config.yaml
num_key_value_heads: 18
norm: "rmsnorm"
norm_place: "pre"
norm_eps: 1e-05
positions: "rope"
rope_theta: 10000.0
qk_norm: false
init: "uniform"
init_std_down: 0.0
decay_shape: "linear"
Each number is 128 + 32 x the weight over its row's rms, rounded and kept within 0 to 255. Layers, rows and columns count from 0. Numbers have three digits each. The size before them is the row's rms in percent of the matrix's.

# layer 7 MLP gate, 2048x768, rms 0.0269, rows 292-314, columns 576-671
096:125082107114158100090117105120073115155088131121046126100146112122178149123124185125090125108125143119109080088177150099127104152138129089096115171110124118120090148149079153159163128149121093184084143123133130079134069111057187116174154103114148125131123166100164110138141092066141124160
100:095142143114084119168138083092173142151113081151120143102089152125128115142130122123084123125165125117097062100206105190064173149170140169143093067128075145115103063150127101140125163078206149100091137126148144078121146150146182128130139090157111095128102193122110088159117092097101171089
099:152088132133162115106087117118118131159158102096099115137095156092189073085145099158135119142135070130122097107151121151142153119149128105147119102181129151128065153078200135077090160135150116115124124108121136145142159143138111103220079169087084107109139073167097123114066138101085121155
091:163172162113127103167110089151080149149108127110117188133069105109121092148195154102117143115098159102112118167072136097162115191104106137156115129115141127156089170162146105157166136151144124102114140175146154080150121044115148121155148124103072066136152115131131142158089093104064166112
110:162179122180147139128153105183142136126102119073095145132094093109172112152147123162108141158158133142105122147221102183089105155147160158116092078125132172144081130088095113132088115153075106101151194073112141134144111151184103108086171114089121053129181108114095113123074099125083147133
108:063128131165107086134122158160183116174093102138136083123084163143146161103134115130039136128129096125198151153154155121111121113159150160157132161140146113117111096154170117061133104108150173152076190142045143065138160211137175123125108084118130133152116159180113101106073147147178176163
100:159119132128160130140166098087167124112061135137126105175109131135127146084095141158172171112102104074132082124131122132145080135103134144149117100177128147113125182100079194113093051147164141090104133146168144150093158166130139105109061068125159113122107135198098105108115094165056124140
099:114130091105129094128151128146119135142141102145141192061085183128119211159163137121132062147103143134150113099143078107101132151102127131145150143131139111090087038159144158071104164118135129098136114121123146116146178130170134099125122150077097109159119220092132132192176114152131038084
097:170140202098157155137155112137099133184066188106075142109130140116141183120047162118134126100079173129129159077168112101157180156059138108110145111169168091083109112083153174110087167110165140164128138175141175168072167121112131105131128122134108167169138140183100118115090161144126110163
096:135096137114138113129151151159173095139142123153117111210079161123177123139156091140134204104136107113138118106162118113101135138135185120142146106141084122145153170116172151055087161132153141164125169205147098145189149125037149174084115180133150158123161207110122159104126106054130109152
101:137162167143124132141141111126078131155134199107101140145127200179158137153152126106117168108093146135119131134169140183075106125132084098108131101117147157158123081147088116154124133179154143152117077137090150145068160131147123079172059166156125142149131111101093060137146119169163133172
100:139109136208132179109128161112099090061131185129135110162129150107099077166143121153134113201109081154089108160154159081071078144112112115061077119113123129129092117127103135145128158096104168200082097144177157121091130138138147100072090176097146158144118184113129107148127130092082046123
100:122166111146128172143115148131193142104141147087085056100045118131114104118157129136148117151099132116115118141152122139128190153188150180054166078142145146134117075090114086131135167105103153085109135225111132112156104145142141152122095106088090195120105090077146180144070163137074167097
100:169124132124145090067187173150116124128130134122140157078127097107124116173150061116136143119104037103078125118060132171118112192123054155107159120117127123056160141124144141132137154146168099070068109144105147141105133154126154137154094114104173112100149096175082133142114132135080125111
099:157081137075097147147105128133102127150114108156136127098164145090115130157094153136161217133152033085135088151180151136134102092084083129143135151198142128128098104135052162190114058126148138119131085139115136108116112136101166152109094061195116153132205093144144124170153147059045178126
100:098105120108174059152108139155136134085089112101108145089101126167136147141125164148138129218122189076102066065148144136117160134106127109114126143149145136109095102164122155125130113111123087128188129113113132173126133148114089184149165143093140064190160160161135120103138134112108119166
102:107134164140092212164053077115132133192064141155058109106106175075140124168161065112129143157147178078117163161125142128157098118091179145160156127146116161188108160076129157139155173153155126141127114195127130130115162175157156132166149065118118140121139157108104064083166135140211101083
094:128169097126051096143107139190147195154099134109049136086109129129088186179158102151144066188163111127099158112148103115106151119146133115116131127113109098104088070155163123185164155110111097172168176138124175082115081151167171134117103139108140164119117148065205113137117174124080117120
104:151187150122149189101076085104136108111147085168153165114109110153054111134159139103094109116097131059117102153127158160147093104113084142072083089110101164081106157141175150181115112146127091128144116143173183150185116169139179078082125139154162103152146123134133178141181135132138172106
098:085076111073139154114153107131086103121097117132099129108223174152150127109137114138150150097113089128134129127117112143111122149120118148132120207137087108122182118097123129177103129101031149119136113162139089148036136174140124170168123148098143098122098076164025125113116123113110133186
096:151097186109154170118115116120089163087159161140146101151130150090127130055105086149066125153122140094117094136143078145101139125156154121110125100177125123109117147169150086149122167126113126148108095159123138085091129140091116128112138063139093103136141154159160128099149154114127126148
103:092053142175091146092171101132131106125136128124080161133131184082074063155109231164111143152148170115083142058147119183090115103137104108186088097166106127121099137198152135142096114104117175123093174087169143043071118154112134107099151134148157170125106167129109079092179125150126077139
098:105170127151134136105082190144164122088215131056107148210139125135124122117131107127091122129122197098155117155117140081211073083170168169171101101160136182175135139133111106178141104081141109171229122124141101090133108091123113097101118085122132162117121128142134138118101166142116193114
# layer 7 MLP up, 2048x768, rms 0.0274, rows 292-314, columns 576-671
092:124069107169086086057150150130118121105117160136139157148102140107111085171151145156164121128119142132080153115116133111156161166081065109117127180153192085102127142130193155091145125117129071138137177110096188121100165138155161142135130133101137165122122100112174159146147179108106131085
101:175139123147141126120160059104142105104115038119181170077167078146064105154151149109103089165096123135126129182142182152112153116143123130121125115129121191153126083108112161152215141141121099149154111164110136100087103148131122091075152069171118119135151106096143156121138145032134137176
098:090150078116120146085163090152097062103114153137181139103131203176091160111123103169150144093176124097145122181215105099116119138130169189141146111069123167112131127102128059175121134143136177155098150097141163087142092132104122147114117121134107163131082166085069190110156100113147131190
091:168158137167136150176121109091120191178129095144152136106149142158138157110113128113152107152131111130065133174108079122086139093172071115122109145174129139139140127135057166075156092131120169145148114156123144117113160141126138148101131184182164171142098094135170120144155107112142108108
107:153182127124172147152111110087134142143131093117121167156108109098178163144154165090109162153091138121145196150126146102119118113166132086148108049158113171187080142198215159100127091124154127090162141109145134105142106152112103128111105128138109095065108080154096138119105107118149167094
111:043196096122139103091130192123171144133075124114124187097119165086163124098131089135084094162147155104184124157104101158148124148101128110171147093101168170157105070133225149102081105090133159068144125111160157123182158127119149157121149147109086137120114136218181142133133094175124172132
105:122098103093121111172062087128131112072113142115118126173138137186115146150145052118097164137141109104169175109118062137147094102117161117107202117107126155120152070145181122155181118115157123137133106106095105092156045135111202124140100101155131116139155117143145129191163124102127133145
098:103081105075091112168156165105114137163083138133113140117161129138123146153088089135168132188122143019163108163139121106175120186129196076178122108175121138129097166140132129108108151106088100124137130131149086133099161111122127105153128095083147146136173121163107100111111160160153140133
095:119180098127083199151072182150133113096173113093085100175101198178110150111136173107121160150130165111150140151034168106099106129080141128085116110153133171144123134132129127114147100091143129119110103149156159066145149134105145111124107161117118131093113169144104156092207108126104086146
097:125090152097164078229154129133151101143122116156055132175084081175101133146140087113112154131085078147104171112145114192161101153058128132169146144123076112077100156135134161136170156186134125137117107151140095156097117106126071137135134131131123093138124076185181089118106131142132106148
101:167153146129124186130133101121121115104154140177145163129145091159086109083173137087099158105131140110078162162076119106147118128100143161165032152144049126151120175121134101146117075111137182137106154140192109134139160107092123112036194117127155157108092105161070128076123150104119076113
100:153088120135115139131196114143100115168129160135079122176146118204163102136122092137125103093150118113124110098181186123090117157204163119135126116099081149126126083064137153169152062120168174115137112121130084115150133136166120110163135055036148145096138074093161099137081121133157092083
098:089167111109164150190138085136096092146160134154156147170115140190116033127124114080180154101131125089159154111093131181172138119123157125155108213140094119107173109117212141138089146142083123075113066148092123087162153094099145105132149151136098176104143081137106138168147120100081142163
102:121067152157086094116081154154123170074113092126130167154153142154114127122118113158113192129153159079140127150169122152121066041111115169141117174115105128133140131150097106093138123101190167116175104173153130129085162118023096139135173129204126142099132122174121076127167148118107120104
096:126115101099162124148165094153148101126074144162163098104124133075143126129154132085149148166086068210170094150163173135115111137164171092161134116140106141089113142188077111142172137108096180106129143098156148121138078125139126118091084131103111147094168155165147169153123092149078142182
110:114120114135114110152103139107147167118122182142147125068068172136108137093133146114091096150088141229123116146132131180141126105163156147149092088143123164105163107174162110120137125162143113134107138070128132137067090089120061088148115178169150168150118138106117198145092180150131167156
099:124160164115104170157111183112133091139157128136102145122181139129121183147179129162126181137146167123129124100113059116146141124153120074153105143133162155136126190090181117157133150146090108098158129157072108106062148140145126139155104138125117174103148133126140111138128136108072118131
098:150124182121119140136165076111124119077117150130145156096134184154192097057152134133148118111171104136128085103121063085093136152175122195132155101120097082163150180140162153087085158136087154173106156056120164134128125153151165255143165166086169084106101073148116123161135174102084158140
099:154146047145143162155147143126051095099160126183133173109124083098076135131110114112080141078156132096104138095162069086119130128131164113120082111142101095181078115173162181134147150127080124182142129153136070141162069156132111095132133121143128113146161073088101175105124147114095134122
101:149097171120026050166119118151172130140133187148098104094087122105141134157122149148113082139086164064169132091122203098154109140157133139064093141176120146130130146180160069115167175117116126135132099129135172055112124099132138124092150176140060152162144140134175155144160178083104081070
098:166158146136130128090125088107101122103125125100070169176123123127094146118088099116013140129132166135113103141074174133129106164120131133166109111159090131183081093093184122145129118123097088168108190183146115144097113125141152114145119137109151184120111102183097113130129140068091154096
101:109103132109153158121106130134122204096146038086184124132138099120171167065101122212121125160139108105136161109102139080099097126124136134171157154068166096128183145147145107117128143054197187119120165137153163132179120116090158158144130103131116156140106107113107186161147108087147093103
096:107139121183113102149136053143125093157048186169117114156131110110221149155106086102104165103156093116095062124225155107129135071138110083147137122160100105157143144084102154170118159131091089054180108122157102116090097089121091137151117143180127171120163145105155121128157178061152153174
# layer 7 MLP down (transposed), 2048x768, rms 0.0262, rows 292-313, columns 576-671
092:126141153177122091164131168136137159148136160137137080090139118115080103120124126128153143127159094147156118108134091158140110094165121148125123074076070134118125134160106142154116144157137125091141080101155132145132117032136116124147081144145131129124141134163106177127164059127116063088
096:216173149102122118141126157097196096155149100137139163090086046157147167149146108077179180112122152139102122140130132106158062146084170146045123124159125131104125179138159213135202114102142135141099124144150167103121130045091163178126140171116156113144140100128128135105188140149172146125
101:127158194080153106110162170139071136177119133089121127144095159114174142117141105135209064139100063158142162090102115094155190130183130138130132106152166114125136163107166142160103164151073140147155087119058143137112163205138127122114168187091073165108098107090123128120028065121133083186
093:123113121137120137137110124187098085092170159172092185150107121123124129106184131104134112100142149136147140138105145139147090098094185142151159159126144146114072106135148061155139097132124098124111103125172154108117173212128135121129137134118090072151157136149102173095125135105130107132
106:170103102159213059085152132159153081188095123071116160133116125130080146116143120153158142118045139097038137134116127152180054170092121139098110170102126138188172121111127163161145114081145115165121129104170107092077083094166167127142166103137154165146163136123126114140152116122072138139
103:051152105128154143114128157165121146108131183092155145148178161122160155136089109128118163102119167141114126148129096099159114103147154134149182070092097150063180078150165118138157169176107123124153146088153098129136150051147168129187159166133030121151086105118128117127085142168161184161
106:170150145155110162132117130108134148111117139151196125153213108173151127149123139118109165136092051092168166127086162110127152106167115134148119135148082091089060096135122140119150109158169129139126151142158156154113172164161112150136123188124161101163118133128095173136169199088141100132
099:164166184182120067140116102098130141129144113094031188088124131067196122151201111141117078102128124119125202161085116089152136144109076120143119130152087150129076144123135125095167134130113155122147197098154055098138137148109129088102153165105138175143094133121092084154170175139082082165
097:163208168104093056110114133091203118136081131126140193106127130075101151154086142123138140114142147133088111089160112147144163138138102074107133136129127137143079122141139150151153110126130138157116138080117107123169121172128142172121149146174122146123144072148198170141136134147145126147
099:120130098155150139135099116175148119065131162163105082083058128134138130084190158171146105130174129107108053161117147161177161156173114063136105205131153130117113119102097098124085120137129113090106157147136097172210170131152156082123084065092133183126121078135074138121102171119155171171
100:113130163126171145174129114155160095096125037178109100145109178095154118140212114157132112125123101132097143148118170163191185095143115142116088014069093143141107192167088099142138120105139068096162193155142103118141202163100070200146117000078192102133157151107119125053115134165108099151
097:073096109120159124121132122075082045111109073193149112089138136154101085125091077145094118106144129107125147110145194132153181154117140120190097128077105126151151118212152146135084113183100144171109081127092182123127071166102114124157140064119125223113155145153156087153101133093130091135
101:181096059128081139153166119159123102172123138121111175147169107147130141112120094132090103133130147105143173093130111164149136182165135115116175189173141129146130134120133090171127126115120074171113119126117110122131132056147121118171127168112149125112085092167155157186171113125130119067
096:107140118135142147128078135127108114107084109111156150167107110171126157164105107158140119085140112158131124065168146133100177090177148111139084138142148122090141106168120086119098121092139132086118080116075105147169149204113103133053144155138127171110120144125155127134125102130128151054
099:079128160122119126119111158102148143133131093141070124166154162159122119048081146092121137175089163091149099103074145106140089145123146096151156150142138135142047140111092116157160136116171118114132114117073170161127068110162130155159185136148162096176114177136078162208156147137105127134
107:179094084104136168096132091127164130087155129174142090114073167140178073109146140131124103105089134134095125110141155139101114116158062109139127084108140163095127133197126120157122126178157129149109104109112142138134087255137107129122123163128128203078106115146058066163127195085096098162
100:169164121097108100156168173138148091166152169151163121167193123091140141115137122116123156131143165096114113117120150101075178132133077116148114152116106122146140101132090152116101127065115144176144070128156130141140124073139121151152084145095183118088122129130180214117156117118125081126
099:111135161153144147145167123179128104140098083146077178126106142074152191122181077163127037126125150190089142069129089185105101124189100123094099106147149128145126103143085140197127154119120137088152132143110136091106115172133170146124136169124137109080075115100193059173129159063119107139
100:097121060089071133123131146145192112149156129101064154157108095116152156166081147155156122151164091101163080119159097104155127133128187110070130213131093063140112110130147082119166143129086152144124133166074105074054117048140095138163091146095167093158104121137151100139125108126088122148
102:139148081122161130124150168139167091168135133104155145172139065111150136101079134149142067099142138118136153102127169119163139119088161126074151128073130153147158167168154141151173141097166139136156145084106095139076144177089126142122151100132109102102100133162085100120131133116166116142
098:128101175105061122149125145140154123178112074186103126150142124131073121164152094123116158150136116141091079116097160111137083161147122161162127114122115092141130125088128148133103117081093131142124123108055092109083125128127165127141145163081167155186126127107167125169178078092132081123
100:138194153101125151154156097104181089125140162118172086215163175097119144148113080106124097167139151130110109093175134142094115154130152067106152161135132144132149070090166140146097136162174135101112130118142148106164142078127160129156127056147105103139139101160155073189091131120123125129